Part of a small language model's weights.
Architecture: RMSNorm before each block, rotary positions, biases on query, key and value.
Training: a variant of Adam for these matrices, 99M tokens.
Each number is 500 + 50 x the weight over its row's rms, rounded and kept within 0 to 999. Layers, rows and columns count from 0. Numbers have three digits each. The size before them is the row's rms in percent of the matrix's.

# layer 2 attention value, 64x128, rms 0.0787, rows 21-31, columns 0-127
094:486519558478505498462467512426542521561459507587499427528417561517500455465544580416477480523559449499393568450558494458500499523549398461403490484542477459523528562470512474520465496556483414482443501558581447447447555444516526425438503565555488518538551422547549509444528563434418572524533475570499503456506488464473484529457628591580471489486489459504537396462423477406426531488407
094:561463515478556508496588432515561540469512524490494627443448534506508482394547455470527439480509475444505489546418534467403477447569602506450482532437390496444472452473526483425504521375561554535529509514625477550479564555465519506508491519440486469484520483496491569437456386453422473572493554526500503406562456575463616483528478500414480469562534473486450538480447510415538515510458
083:513485413456495560487534501567467408494585490611525442550525419572462487435510532494460566414578484549469569422531438569570498511514525486464437485549443529546426552478445482580457479474511543501470542415524475490534557558481540532452441489459504576518500485563486556482545491486515563499562527532552492570439579531410426496442577371443538448441522524502506388522527526607474553541538
104:580545495410493502520518529524451489475407523523477468604548493505471466444462425583464502513513588491522483466514532472542477533483573552591495645437520434520545536526452502533539605595438472523526510504530487517607533407486454499432535430445468470565576419459554569544545527456508536440577477493550498498449488400391573497487469434578499538465530485512518437474569448589494472499448
097:467529504436511551503439504587528408514481525516535409531505539607537467420475495514431448569554549496486473460413510527612495575575554536581558467428485530506542389456480424489488433474499484472536509366517505433488477479532455443542508484378621467435558440440541448492489582556540519479512478469539518551528478556440461646578538468467560466485492526513498476509499546473500465515492
093:558461423528468517493526535547461502593522443447502625447508508438498449447440505551464555504517551515528512492504594474465482611549577561513509471477548413508532540585512536393447602484427580531498442491562466469575437427503392449458518498536568518462571579494446514506428491481580550505419468474536409400455460505485506510424436561545463461486476555485478478407539508454470479473526
088:561490527587381511510550465503472491491582473602462543581529484578512558519451442510445460522419543505493566494443505505483504486528421448515468547447438426520536540507548473480577465428489482531572551539558426500518448551489536506373533479419523441482484468488480555451476622514512533541562567579487549352444505494528559406492355481481568535546488476548502481441507495532444510501474
091:562471432436474541456495536517468533601554479573485562517514465491497525594505475342506528602427529537557528471522476488527551464491440481503480482575437512474602424442496513632457561537463491492509488470466518557511491514530615473415528483402634524439540531568535500511441536462507498513541522503593485431493580531488474491536494431492492437470520458547506468470629508420503458503575
104:479451535513513476564576464471461450531549537418522488537489488419529520450513512528547468404514409552470484595504649478526527483488608491464436452455466510513473451499533585478477494485524471499540478554561459414546472462516444538585515468521417485536505612550391478479381519443552429429421497405526503449509467495590452593507489519482478560594533448590538517489530498459484481480425
096:540475549434546504485511510536539442501424520481545419525491584499517506502513493587497506453463497496616477555398611481500527487534504538494327483436593582510480469552470379500540523471498474467492497448501511511513351566503532512575471492534477515507397555471481452501471362509483442533451529462493517507482440507508559611381495517434574505535441503469498465559450513546557484477486
106:513452553523468536584485576412476475459479522511496476453456565551508461418492547527576489490536405491496489551398558414468478466530494519547523370458520513532393422498513453503417530476508434523387535473615535492572438537503485518516358552487406503501515591559480531479559477553441525535494487440346469463487470524495515544508532590417527510522469502491500484448429453549521499496516
# layer 2 attention output (transposed), 128x128, rms 0.0867, rows 21-31,53-63, columns 0-127
094:450514529471455561569469548554470476414489472512463501524507462442499591495547457479503458512454602541572388500538560484519478469427592512457541508417445551465428486497513476432490547539462410456527529411427487484539461527465489579506447509518459551471435570519454470482498416533577476485504502495557483568606502540491440466461563425458428442640537428626528592491507479531547517565534
091:515453534527418535486436602519460490560487472555540476480518455501430466576610452403459624440544442492512431479590511473466443393467454468572518488573525542553489511547479406541505506577464497472499521499469422531535531476377505506538556489566492532539506381451542464542442505420491470435466526521462544463411490429488488476516503572565529564487511557471565528428518589506405462495529
088:468588522536463510555495433424526572481458544471419528515528523413564450516556513473449491609474605557501459562533562504566480500543504516476575515428555426428459514561500534458502505519431404518477562467491529483452436513602512500540414612533480484528433554507491428433523556537541449565421542481570515533505474514541428403459525494467474527561518388547377564540512444477527466503536
093:467481498504447437444454480462502549521462434439546536535485474501586565596421545511529397567491601505426523527477428448460478515468473560528472394521420480414489488528528505459456468525537553550546609553454536464441550626414493504469513529464533488451544532523504496407413491497508425525395500512581532512556515571571469568564524524374437547511511489569448518480430517487543506456480
085:562462591564459497520492553498374600532468501484652543459566491493539583542464478455528537501422465502454544550482530481414401523494504553466504620522506464554506434536504548441495488494497427417514473533523447535582494494454556585425470542551444503496534553542483454476515539571490485445529463428549460548449600457461459447610542503476463499518512373558503516523515546510427474503560
085:454418486475518472503468517511509457531507456495428518556477467506470453538526509362491517539474495506433529469512415465500471449540498518637459502503526617443430537484518457584549376488597467469530533434493401516462592569501578535538587474415490421490540362482497573526467514445492440506527513536516555581453492532493586478540423540481488617443517455492542485561506460523458448500462
096:542456521511488501449551402507520533477490466392623500418446542520497524501492511499542514466645443502498449462430453532567548538559480430449549442470582490511537514513483513526453584539511585488453459478557534391544442472489466548523480513512458505575518537619487439528438571443400476535565439448490590581631516495464545478550476559539546510514564469483513474481554503554403463499524
096:448466470532456493497502511469501494368421501378594553494523463433516507422516510572483492520559522493478518575468499539538532564441535478591610526491518509424467526467476516476551456450476463313522466530484453405475464458539497546506487558504487508487486521546437556488547533495555511454426442526421452603507509435462489438537559509441411473513563392534460586552557440562501446486504
111:519466487467506520482465588571424494497522536572484326472470518529357494467541536431468541542460494513488566448451431478466461425525468508484496535556472521538502561540517503572499500443521498527463404440548491575510596494495561609492533465533476549522537430386468488587555473525502481486607519446551499472559494489392500581465483487561504450487419500465562436502475600594524529489465
095:520506445511489493446515473485514501502536524484470485531546437535508494499444494470572483458513413481378567450522496518514595432462554528475477512514530449540546471433556680534443446580543579549537507570539552539524520439522427535426522477507466475538582514483533526430528586575547548487412388527554481435585608447590477495537463430524504526485488517444488391446558454435514503470457
102:500561557558531564455583470586540510587534513580446480540491516408490539546566502521533549536529496569510416509572483551577466420533523585433402565486530483533543491503494499518574532571449566529504568480421505581429507461413520470485512498511616542498410485539507489411436471520519544460548478520596523542507444530519475448509548425538573572468562620515574545436458501487558477547524
090:440520556448529548611546470544561487482429500512518423463476480472463470509478401542553565505432504500606461498510425552508503444517562558508449604517545566481373474493537526416397571566526457478458486464433465473439437524535485556521501488494494466521487466477348514591413471490580518524537540515523522575496473535464531489471424531554488482480540520602473580590464437528529527556575
090:566466566539437464471469522530499436517513509462526480511481512516525532457461561502505515474414451466565459439534592503444579537445464404474530484519512493466550489418458543538550488504333482485523456522489609464601549481488445463434480458578537478385452546573558492567529533512508567565520485425449521547601554449608510525513440458512466465575537494533516467503527521610395439552534
093:516545532497512482491452490406446576496411517436420563469467526405500498490475463493493554504437558489589542599483422481536470522562500519528496511418439481419500480593532526489497541489593479508497439453474379462471489568517465464520534502483526479550447502441439473499534491438472492510411601476518476517540428544402530497541471633474455441497468501589469589505338520434455531429507
098:405568477603473498532484546532558422542582489505491526479452605525587453449479511450480505540504574513571513498499522474510457483587426507467526530586501570472490481508513476493523369389520533589464558430505481562445509627435501523503499550512493462396410498501526457496483464510537459565431591581571491505525476570545475461544496565377483514448460409497483521534498505422556472459512
100:554486501487500438509614355448433651429533516535477484471467456461506507568438492534562523505457471459492575473566519509429378579464534452528453579450512536466467536497511566477452536496616540453463484568551440499527426577505536568509514543526519524416487510474496486407476501471484424524501461553406465506398466538525503492539499509481518458504528576488564430472471502482538587383487
104:515509509530470513575530499517571449451486525514506559524530545537515486508584487443566460448434476467549541486510469473445510474471417525423463536455550536486511427491483468596554360503521463495481642465493609611476522530531601554570538514533511431497478436502542513456537486605448554566489513578501524550577562469557433493476502467448511532466490501475487516543565346526640483507517
091:559517483426439479450374570589520484503540561379534537436477544534419403422509515543543487464603471464550451482483571541561501546469532461512468420517457526450600447463448510487475413465451497516558409532429509571499570469457507562478441515485536458424424462515537537491528481452486465518452526390507495610587572474482450554533509514507492538479549457501519462526578554522415455505539
089:543541470498483489464488418448527467468562495447461454484477422509387460446491543602512538399532475510438446489525461477546531510510461505443537460535419416463582524573432495548490502448577472488439481460440476541501402498355488524468509441425431437532528425441463595396533503481454467569550490510539417589529518540427499489462451547495520541483531507503584426580490504504455594485428
112:447434467501468544555469518510569490404449435504504619523510509554460475560547386510503513537485508405535523426501512453483624492473474527490536520482576514547538443478512471463560450590512492435507574493487593585512508503524512584565518538514557420477505462608637513463492576629488591583510498584536468570522492513541497466436480427514466545467528511431485477541497453545574494548505
092:490469520521534536480536495556483579444431479562592568595524443536528463547501513577582516548573439514408439421521478518471622499436560494465537491440533451561509446469504582532532504567517494429512469618483548417549508427502532550541570508467514551432484515494578470383531579612511575494582427520438449461519534455456503484567545506561538481501533474452478489397525540515507475453513
090:509463514496503545409486527520513500561534503496604481572498547436503564541506468443518551567463575469510486512467475488470502516468630465392447524447503524443503543496522540489581496481552607437541523567437507505405539408485423576495608520565517476429310472577492440479394522510497517435464525501559581500570447470545488449514536494496444541533486557496528602508505544515517486550503
# layer 2 attention query, 128x128, rms 0.112, rows 64-89,96-120, columns 0-127
116:514546502481490561444521500458513457519594395559472469443507438538528394370536523508446376422527487514464514407481501529535479497654443502500516514556451488566407468462558443438494574480514471451506492469515392576447516545481543520492557528426497494458571473473496553490454531504554521475628468552510497484438396586537537603452559504569527517497497523475542523504553564485459499521488
107:523464457501471588545535543522528567551486516506470415526505540516514526528527490636577473427493483546527554571569493520531492459446492517414402572407457564524606484467400503607448498511566519504498510591516487495571529409441455396364491545539527521510455535558463479595489557534553478539539445500508520541572608475451544521482458445540453563552564539500434523479495467497537487468514
100:425542529503502439439407572464502545520539465592500480424539449498494432527545520475531479459417471545385511546457474472559442586572506479552477430551446489499413420522446524425506481414512463492559477455510417522497528539508520498560468540517436524420604521469527539493381551450558497446613477435496534478449444594487560596477558595576491557477490469446534558476463520501477458477458
091:602457458432539504568583404511471521429483648462481483531545549511430429446533559490511521505539473458463441545554579481479523387448536489538463553468491550525540559445518532496496506538465549468503492516482568476504492384512380546568534424464537511604473536432501421507549505592452487534445485559518495487560489490558450471488443378434491437580510493583521473497540589471496546474515
122:418456469407550485516448442437577540605451475517460493427505533465466498487501517491480517506573446538547548579459483519522511490519543553390402513464501519469569478478391503515433597535635572490524465498583473605484483508493545374456569504502513519475469518570382517569492519465486579607543478542553513495424467518459567573502517533519478588412542535514495510498466529502554468533517
099:481573480505466614451565534476525503553530384597568475595481433533595442548462506534533487566470481509546475400535514483485505533491490478395461500505472534556472469516550464520517498531481526440579596534475454490507471483417587504380505526566520521530533549582445602540547552552546510537556386488519499485457520506475506519467504435551549493583597474562475477445378426475564491482510
092:508535465455541601522573449458556533536501468582562528551498428526529425490492481508498447659550494503539439461508576439502495481534518507364452496496523550609478444415541476477512525532540556415501574475424495552524513490446506520452531519482537542615564535535491536548476527569507492547556396502539460493473531532531502508452507390547539480511595556522550437388464453392535502453523
110:516475543507446385485510502522493408436478604365452459467492588489415510518500486464458577379531512497453525498450521580487536479510529481506488528517484518471497589519470459410516562457526432547449379430552497454534513577567465552607509482447531495430432445431514442441486486489440499475485566536476485521496409503551545538485490551451516460479380445471548506535530616523469528584497
099:506542442505582563456546513494524545575495475509624536557529410465546411547482525483499457615503513542569437517500518458510455445453535554433533534487485553527470586499641568474467446523505569395516601554476512504525535466426515517443499468511498539571530437520558504470487587621479508632508436448514433513537542557503498476489420459548485495532448560526460462447491484521554506406559
084:526529529417476590539490425536522448500458535438494582432531491408500481451476513462441500549461489470539452642570487426450504458495596420485478503549467526584452572478527493485481523545464566458436567573520587491512624526553521555523440518453481510600536466514554432491529395519498530512531519511476530478551504542551432541514535458524459471424520562586534370534585512461464563468441
092:564558474402531577462452535482535532534428385543552554543467418460508444520563474471514402491512494389484490567488530470484480531523531582460505442528488499580581528417607545566552502587497514484534553524474524564566509441521552495434511550449578503506559521499426568512499470496540499488501465518486468415472596607516505478425545530593497463514568611489456486420426557423525483497471
093:540544527508497453522475488494454472438466491489544532501492489511571471489443467429431500534449555481459577531521449374466499528462491576594552488505513527542412513473600442500541420454449491412569604505461513559484515574459504559560422437412523463552533509535422594485438407589475465462419490582503457441442476515506458452475448505523462574427457605456481466446544449507490505420414
085:516426507554535467624546455502504511491557538543571482587548466522525430544442405441468556564459441468445403399492533570487511486534455531546563516474450547453486417467608505490538513478446539426561518502457525487421565520514429561658489475528497480503466548394557490513454477538492477508415393557558487507503464543604469544498571458505513443495444504516541523447496496483547441460564
109:524532501505451507464482506503511424524481516421418491522386523468443560423508541601559500439497539423538499446431523606569520457488448417473479523504472382496569499578443488509560479423563438582485416518579510399541482526523521513434502609557490553478480561522510438458472538442524477484497506431558432489587472493403476504485504584454541502524526455576485553593470529449496458594523
100:439573498506562530460588487501486491422452573507530419492425463532584489494512510492487538519552546560541425492516455531537533528404516394587549508519564393457399504577500505488399429543514489493463524587525508478502483528467518526507569544603467469501433448552525514454479545515480489541556475612484519552509461539596458389446485454519480543462512437462551424512553384440561567516567
096:486526511474560412446435511477528455513550489511416534458491529497406562490481512515557482423545472529532542537479465602452506506506478433436500456492473412538512573574437456533473537490618526583543381482559506474531399519480541421437521536492476560494466463472510361512470476434465518504573534483493617519475506420405557491472427511571572477468541438560481526509514586507482511588599
110:482519575531496515445472448427520430447478553484518535402526436500465526453511492423440498477503449507463474371391516415540520508511470540553564472627496390494507466565546474395522479416486507458502500446561550603420487585531557537530442528472474495457591506457524557420469495482489486483540461515508502426435417544512450490506524566504479534528474422519543577570580481465419478580430
125:458522488511472510465377629494526472519559415575484477441538372466524465476490575530615434456460476508475534462466540517624497578590448503476474446565490475540472375484495511470462424472576460491490534482522406522520504512488459453504514577542500562427574493549482550525451572496537450458596488489555565496418435546505564551440547556581492545488529471448492541477534540444489478558527
122:541487557529503448449506458485471460458510585476546493567527515511532543504522433383388563582447523472467426432475493446404504471491501411564607499538561448495453536527555532463557535534414501494493493483473560462407491547519541609555476420478449460629473429497588483408546476508424510426449545506457510456501478468585441475599530475495519412476428466483563488534497504450448518490466
116:463484444430485536533400499472533526573490429484486518389467531479474506521474498559610445483541462531588594544462522529583504560509450553436379505486449520498549450477417468538466575495575501520521445505535474580502486485490513359490557554522551549408455520516456556546472559428522490525536481489579521522428542540416569532454502563488466603469601576461474558501436472461536491558455
109:519532469499452547483460562506519424512543389540497553589459511553528494517470530493630426480487531540537520430492545555601538571432476541439513526516498534440420421559567491495521476440511472470547528515434443491545480491444486471438533520496500555370532482528454618484474544539586420518494543428539532548401499567510545495420510544491481515557537520415384555487394524536566467567525
095:511509488595465511493462535467461504386482497504530502486518565527552516540519461427397549467443505439495487436543435469434464476493422437605603542505515496473484524518522491460553399479355445508454470510464495406468493476542466586590428507497396420587470398472613529491514497499499477444469553511451468516551455481556448456575512506509525449530407440492545528563585433537465514467488
091:544541480629424469464542472488397478392504535501501518548460540550574501494525437510433487490402537453512496389556500468428539411497443410548564564485499503524481529530509474464565407519409425475491526538501439370494514511530477597562422512562404474585494521463573538469485477502472442502483485550455470480523512417512427464575483509465556469554452447481544500533579431523433487444482
083:424519475459584587590475490522571548589420509478488461464478536459435527481513529514552501523628450539544479528456507515570537533497554548429412405522448489470579461544456449498509630464624554562489494481506523614526474495472554375416583446466538505481530563523417486560521500478447548487514542472548576466509555538415509520436510522466436476507559510526497464529465532431540495560502
088:477519482498574491527463590369554508648439448494503418473496541467533523514470519509469449450519467550477572569535496526576510535519485555486415460448528559471484448530479453476470600497600520463530509437501463571522466581420510352442501464514499474430476443502435534545474528471487528534501504452571523462417470469435581569494521558447504581482528531437470615462510530576520407554506
115:453525499475550575517496498412583543651559475519495526532455482419504489488491573573518444507576469564494517523518561551530519468530498540490434505463534461570540481494506503505397633527614535440491561539544447542498492527375521407426561490507527546466522571570489555578530547515529548545538451437597492499472578468436556548487490489515509575533509570539449591426483458533517444445512
106:569525534430541555518478534447477564412571549497460482526512503546472381466340508600482429532403546492482500551496563452559400489502505547480495503407485526508464469435502486507538456535490513529511549493456444449417502607507384528558395456499567476405524493563552441550487497567542550502548412435473567534459428484495481476505401481511503478469496490504497520480551519481571442411515
101:511563539570550573480492447671507548480491522478478587546454541538516472451567488422540591497537489552473518490482460585516501425497573526444467518589503479441498588450506479440432436450475634490465527495545514485534553442450520537447459524483479560528596476502501535405438445506470512474468532533476531452576447397464515436465567398624503504427499496558484477433514485464457510531553
088:578562446564474522537411565511459456485573444460496475581569443455515538515470457506481592496391618449420542472519522417493545524421456518566573471494490425489468517461556517597487477628533476456443516454471576478501534580494522531483490489379433467440537519517510435525500555458553528405601470470475515385488563498450517470538446539467525527473582484515421541465490509499545478459480
098:396606534410378510492510606509488552606452462516463513488601512560456470508609506513579477458435464526515506486512537505522543522553540508457529457505553511530545437442424542470487513393489464530523447515583493504536493486567433447606529511572575503580427487466550532454513506526439391533466498506520393516517426502551527450487501452519451439528524539433447383498460474451489543501542
109:500565469507545506614471568587467500562488428462477591435525530584543483540609476483578466567581494478576544501540459517542501519438567585445471532475544491616559515450502455506432572588526504510450584471563418519510464448485539461422504512463491519555535542564588523493449391531509526524542495590471445516514494498467471451503499445483522506410483566487501487385494508497488451623550
098:533558504528540430507442583443482557425535476489518529393580529453534572506466338507446571540406547492534475466471488446503514534423447497617599512541442479528449510462548530494540530549517349448497562518443491483509420516496505584529527499525522497415424538524535488461455533518537562487496495459497487512516518503433419505518514487463375461498543540491472563460516487571493386439421
094:542504557539462461492524514442509560446474439391560539476406554435515491536514446431398495507465585562512514519553570484447486524424458490533533536593443521501523581572555452484470562518459439409474539520457498536529501466515511589515571556498470441438443518495486575451401528551512567475411533500452444509474511542425448530431547485431436504419465539516449538382530516583496429480393
100:438472500484545549474541443517484515512466620508463516529499472507545487429492614509514414539635514488565453483421495504514496456641606505475429503428575524489451483527407502497507425482542593573460459517497394420448544481478464463547454506506482508571512505493557482489559481547473502512512502578563463546536415472622491496548464439520529482505372516491563461562461498460502531546601
107:441492487491498504458454507597482594548462515557581533522455514498533467478459630511504437513597436509580491555469422452461469523560514491384449515471513540478494567463466508503437501523569620507414566495523452501455554482486455501460477562537490540516559515596524523530530487529477476609524583532495585527461408527528504496472514441540456531343424552386487399500481503530504551483546
098:476434553374438527355463482543505471518476521525517576526468495522481474487468615477558441567531507425505477565577585530529470440470571458386476511564519568495557480499471534439530523543486501541541506443487568574446572455526488494451468552577528534493527543459530517476511467580569470495493516402518483496378515587658425508427494531558511507578514485520527501571504492498479554551524
118:577531527454504498550482508535461376523430426430528496507422548476523528459573534424440464463505616356535525581555487477522462509388539496599613438593490589502485511466554477489523506575480493516453506486482594593468501473528597482463443498490537473497517414468499451451490394483463484534536556471402416457483520553499469476518559544489491519526514482461422475496482475522531496582441
109:580433502503499425444438563556437523501454520458554519516452599513498525544538544401410549555532520407567524555464428412424501514464426488488571482491539485429428509539484488546564554501448518512503505454483541486474385584585440526523499581482510493523490481558435513474513410517481594549489525531419530542377489542519488426458510563509452457508465468384420522468434507526488582554539
096:525500482539504503486473524445467567410507530481599539508425454524575434614422506563492537543466496585469496422467500466545497475480455507497558483459484494518501487440524512564427405443536451437551644565403517432526527536488462548527560540486500414447521550546517564561522565453523485512494456554525579544543522425450466602520443455461481392480441523488472448382513484527575460415530
102:433533501486483525485479468525497537568462530356446512461482473467452519375514647542510483446543436477534505489382542502498488521514497507418389484519543556569548525453426445467516511456551514602471493562478465500535553409529455471437565525515577574518534464577443509448520503519521517544559527525524411531493458406462474537522492443512479484576446520413495468604447536395450570527479
095:442540476535494511485500429474477605559544536533431504451574548568477565531532504564526558497576419597575472450441500468461487500485457483461439491390593491479513519461371511523400464521541590515479504522547422385535482483482406422554497466559524515497484542516560512533529583437513497532592498518580504571541471465565557537564403441514462476472471550440496529507461491438539537444580
091:387527535480514483554482463502584442593463544536427505425572461457475509336445433497495478469490454570456516509505525528523538500590579488488439464512501523572514567492570439453520465411493533517471429475547535490574519447427550507507476391479484531554508480444459484469465540548482444491501451490602460370488552451492460488482511452579553560519559520616563486541544517452385484483478
102:436444524443421451459465531411524553492475504496577441454545489430515546415338537587389519458503507491500427403456576457506488492535512472576457542481447496450530552560468538551512513437463462522505467557409480568450489498523487520627441441465464476456442485535491483512531543476499420493481503466517430581489462553518442638601497542483492513500510506498557513603523491514539489456406
082:561427483544545448628470522471488445513584546411528485582429474502454473507422566515420454546497438462466556594480473511473573549434520516534467499444459590615449536479540527552540517590571426481486508495440529402501500513494489538527452466502465482464513579595486486538431431534623575514480435437525594453517481460510548474485479563438494499538512520498594552487470447517584527545545
080:478426483420437502426481506388519507552453507466474469454470525497484446586476553444448492425461440436511551426492651490491492581489424457587554473595485486504507359449482544436581508475498407513472491493504533471447462525545478524595524479539472459458451521459606510462510567474502446537485474495473390499365492476562483483516497482457546458525519508423504459472500509467570524532388
099:537521478544635474564519552481503484514454414481481585432518593539541558497497430428492459535572497516450467457467430499525450438456532579478458573441521542529572553491463459459459599551556502479493575493518515434524478456437584496383532511447468486541568580573498560556475413531498541524489552521500522549517552497412487447566536525478468560413529563536492495401427549515501438583586
080:492468455494508454474509524480463509394485494447492547491469489486522452480412414502458495487597502529509431449460433484432407454466435521486483575504506479494495637524409435490477555531460471482494556494447462407449505543464541621437557429435524432466556504583527543531568511530527632493509508538501559552531464477496418485477519520489416383437448559461554539404582562555471454524457
090:535461495452445424421548539497480440420566548577479445459508445444438537489476494510470539476480533438494530511494498533461527484561515426612534448563544507383409447553488590484570400441430475516560412460534509531464487522574494508576467497583538436508442472367503401521521579463489449449448477448524482491473472541601510504492540587519490489594493428511526514618525488476474514530477
104:546477589456434443372540486446503494428523545502522424437492513442408448398483507468455527500465575499514444566480513477456491514546463434592535435553501482433431510555455555498568448453420438525556444487488540571535489459575464562610482438556475553494451455420458450442435573439491488528440476420517502534455473472544451524429510480548468447572507410438563495588503484473439540506480
095:454597389500491566582539485540513444575484388484500546558518549618575533556514491493515484505584450525551532406569527522565529534432541540477467559424504514552572517446530504456460604583566554463446568514482484468492542500400538442425541492409471505487502507524554567557559481535558523481486492505452560470628526451473573495559479516434501560455467536508475484411445451483540451512511
099:421585466612651578626504502439544526498440494514468528420540447480550428486425423591492504528578485548541493478482504452471476449525502568415475494444546499615490511500497448521495476458555512513443520490484494400538426462420572451508517482431467416542499511548489549566491427556456509508541474628561477480471496437479444488530491405472516568480508536525520478470506463459540415454477
# layer 2 attention key, 64x128, rms 0.106, rows 32-56, columns 0-127
099:442547552533546505515502493516504565446382525486568489507515527479541543521462479499402591457472468466555482581499531529433488491492479444530502558476485522520563557540515602556515507519518483542411506627498557489553418512584571608581508411526450416546436469493532444507588496454481493509402510549492512482536460453512496487612439549537547447343415470493495411489495438540533504495538
099:438543537525554534466676472596470503478457576478561450529422548541510528582518471470441618489527574446559449504554465478450482475506521410531577548557500536391524577456501496514481540513531523502416494524447439480530467554555602510487503447514565425480401438508510427464558446513463572462419445546444483482487498464462505489570471468494534397473433427487483437514489537541520507458559
104:464435420486519494486448485400554578585528413492475527485498510463474437437391526537536439514506436522553546495449510547511506568567516615374366496421512559509523422494505399513539483480544561474503506476533486439529534461455422447502618558505473553446541533473445556524482570537537400534571544515588497460474522500518493491454483430405528459445532571512548472453528563488520467481474
102:415540603589441515522636454558452513473436585465476521444520497508502546525529528551430569441561581467510459557451483468411506459499485422598610544499490468476554620523537522462451499551432473552448470488464504471498458578531550586475452499504546442478475451522473434438512409483428548410467460493433488488491515511452443416531455506526489477514395450513424474464511503524536588534481
109:524444443478503510566439451533525423486518549468521434472529446387474470493501507493474418528479423561418477553500536467540501493581535535489473387480403523507490461410605387487456471499520474531529486438510481427593559495546517502635457345503516526547514461471434441546497546547428482517538515505517507453548498574516457551462487475484552448433534490606542417480510488466525437425432
080:504502552430500594532477484555551519489499468496511514551442552553556443453396480547492512507592483448534453514500530537504524491504435573476482527508521528576499445428515456459515476558531479349452613522399445446548445488350433493492473524521450561514543521533536472445556571453479450532377523527575501478569582466484475531515443485589533489484524614513455566460481484452522502435597
085:457539510524455511560482449606509458511482448483531541524405448502534499467416483554493451515572523476478457485398515522457449442547417529519432493598570538595522495502583387495514464517552469446498626505448475483515457562421436518543478529526513543547560517449446454439528513544456426519405488558540487469529538448449486505539498462574596423494445598575451565454470473430467464493606
091:580397522491529465511521546475408480461468514436427498472504480474470548456565545515554473526457524441487515511504466463516463517481558433544567484447478489423366442499489603565475381466501494656510435449497490549513552470617466500498416502435499465408464475471511506566436419476487411483539507533468438533417479576519503464504527562489550520525552384431484461529476569490556535567536
106:446538545461548489484469512514490577421493399550617533546449431537540460458485435485485452496543496468512506457512470501480462501482523576470435527560514536481515459457529445508533379550509531368469642577463511591418566489432481526489503601512519550537556487514497527442541511595510419524453537566594450453515482493529489542460564448538519441462472665451466529480486470496466568526523
092:475460399500658538519539438524519545470496554448582514481498460447485514505475475428465416536540571528552473544500418472516495490482522516556461470526475601541410478482577417521509458532428576452539563458459586476458487569518509518468482528523521542596488423506475485475483393596431492534403598568495534475492449541543398461426437490497580404493482575518528482532458500486480555444490
108:504564451486370507472520528480446508429515509444458576451494530498442452559520507555489438494518618485500448441548518480511471476536441462510484512487495523535552482443531441549534568383443443515505503496446469439619527537514472601522518498473504488486482483489549528389464574502439503518582472597538405521604424578479494513450409444407594444591446546523595479504465549451472507507458
103:489474495482484442525464452520491536471522456540615516549480578556548540487419429418371458556471558484527600469533461508448506466438456512588454491523504507467411450499588393570608507476418511399471564443404496486395458551568532548560465509506509461504446480560502531459462496498466544476466522548550614502458483602526467455463540519505461421494451559497541492490543429523495484545440
113:492449546554464494505489468536454410427462572492546409535476531575579532476545560452493617496430474382414434475459484501437469463454509410581566525478566531410422534600523527502499381458499444474444528554465500500516484412509505559549520449407456514533566506448484511466505476520535507550420461498487492497453518430455514483570584485588489544476471408528423539550594506507531521533532
106:546561519472497518507413550344487557551471419499454526437441518470380451479510533510565487474531512412444537489572492529509508539505463594597470511508414528541617471439473523474563530520454516542479452503515454567486556431499501458444467552603561518426480550468556528548473476376512487451482553474525521474571514493506496468471481585471479479552581529481439506412428477429506415450413
104:493437597452505552437520481441509512536475503530504432572478414563509513496539556460528481496470445517492434587478510517529569553492563460485547506588464482438425478502411537503372455569538536444479557446555547591473490474505512383505542479601499497469457447539527545438548508462549489529514508458429571450444520456557548531456452535544373566496578503414465523541479444463542644501455
093:460559500481506481457504498389537578530626491527368546420514470441428457519551489553598490468522501511478506450509520546536532536561509565437516542483387479591522551422450474385479586462565476583587446496540410462493527616468484453490536517494448565509485468457456492623472483506495426447488471469487502498576491475513482518526413590485541561477541416520503516458460552515528519455507
117:534583552547487510514486530502513573502489483513526417531567480500462423459490519473432481459421403528461482513493524497451465496542483518484462478559367569548587474463610498563574579403468454460448501511495458561519522504531480572576561541480517538513515359518489540401538590583521504491605428524474475392508538487524538501408546422437455458534470567502472468443552541484500595521497
107:557569582469513490530502474524531562477497521521556535507564500478476483481499454490395458461467498460497497531492524445447429473534504508501430540510426612584602459477616497552543570465448535469476531507438538584536502510520483566655527500451521531496462377433499477434554502542482456499529541538508474448513500563513521512448509423440492360442441577571434451464601570573488520566540
090:491536443474548581561449584517534450537485473544433492461522499531482501561507513455548568552581481547524474461468529564576551560453503519514504496465546381426525421509414451462486468443568507508510451432559460403484503460473553440483492489488408467504524648524502480595447484512553511505472497569490473562464467472469516556518557562461550553465565441454581564421517487386584377542468
091:481492452544396490498455453453506480425613476439541434534518455406529395514529490583529405527461408480505435506464510477458511603573479505516454424479475574520546478484505527549569424571463488481499541570539468468596460485506452555533542473607442549485545457473511522480540588463499456561575439428523517447456488533575530501425447467485470412446480452545465385448562517514531442464452
107:536493467471587446550394581474565497512491433448536512510433523493445501489502525488510467479452429439475577406490489519543540516544454567458417494503449502503456404486544480516634515466601527412555527533515461541457560501437440413541481517465461582467526501406475514491416454466509408517515529532569455495436398437453550526532542430473531437405555619492435499512488537461503438542549
098:523526539519479585432571467573468518504469526510475494504527522590552534547517511542449532466490518529588498481526436495466468550439532430527561560562561420465495532558384541502472530546499548567398472514510522516484451538541541527494558583503499424471470473606597546461504520489557607465550477459431520543474550482463454488506483426485412541521445386399511473519538382626470580542441
106:472578491514492559433604441560436569481461442465452487541488552541550577476507480515452551440560587515561497478517531471449441469435446425532566534537587513433530530526438530464442522551442533518419509555469424494447442450507524569422488570522473454479458471624641546454516515564545609440508477477451448524530540531512441452468522503532438562546454419419484537518514439545473549556484
094:496469499475533501561457517426606383558545576488509503476506454419429377510466500513537481495495434499456528524413543488547502505563504591466428421530402466571504513451520476509473490452589533433550515467525440498506528560500404455575508414533518593525559523385380487514462504449504466562461504487517547475508490487526488511469427538487512455476605509507461556478437557398550411424495
081:456460511492522456506471499519517497490446521467518495409485394529525466507464553571497474497473375478449472493430497566569510522586536531548472576555465540549459528528448520537489460532511500466490527468499434503604595501536451469517586455501410484422573593421398500532507573475522373571442442495570517395458431509512593535537495517482519560393511566430450480465565552469518472440564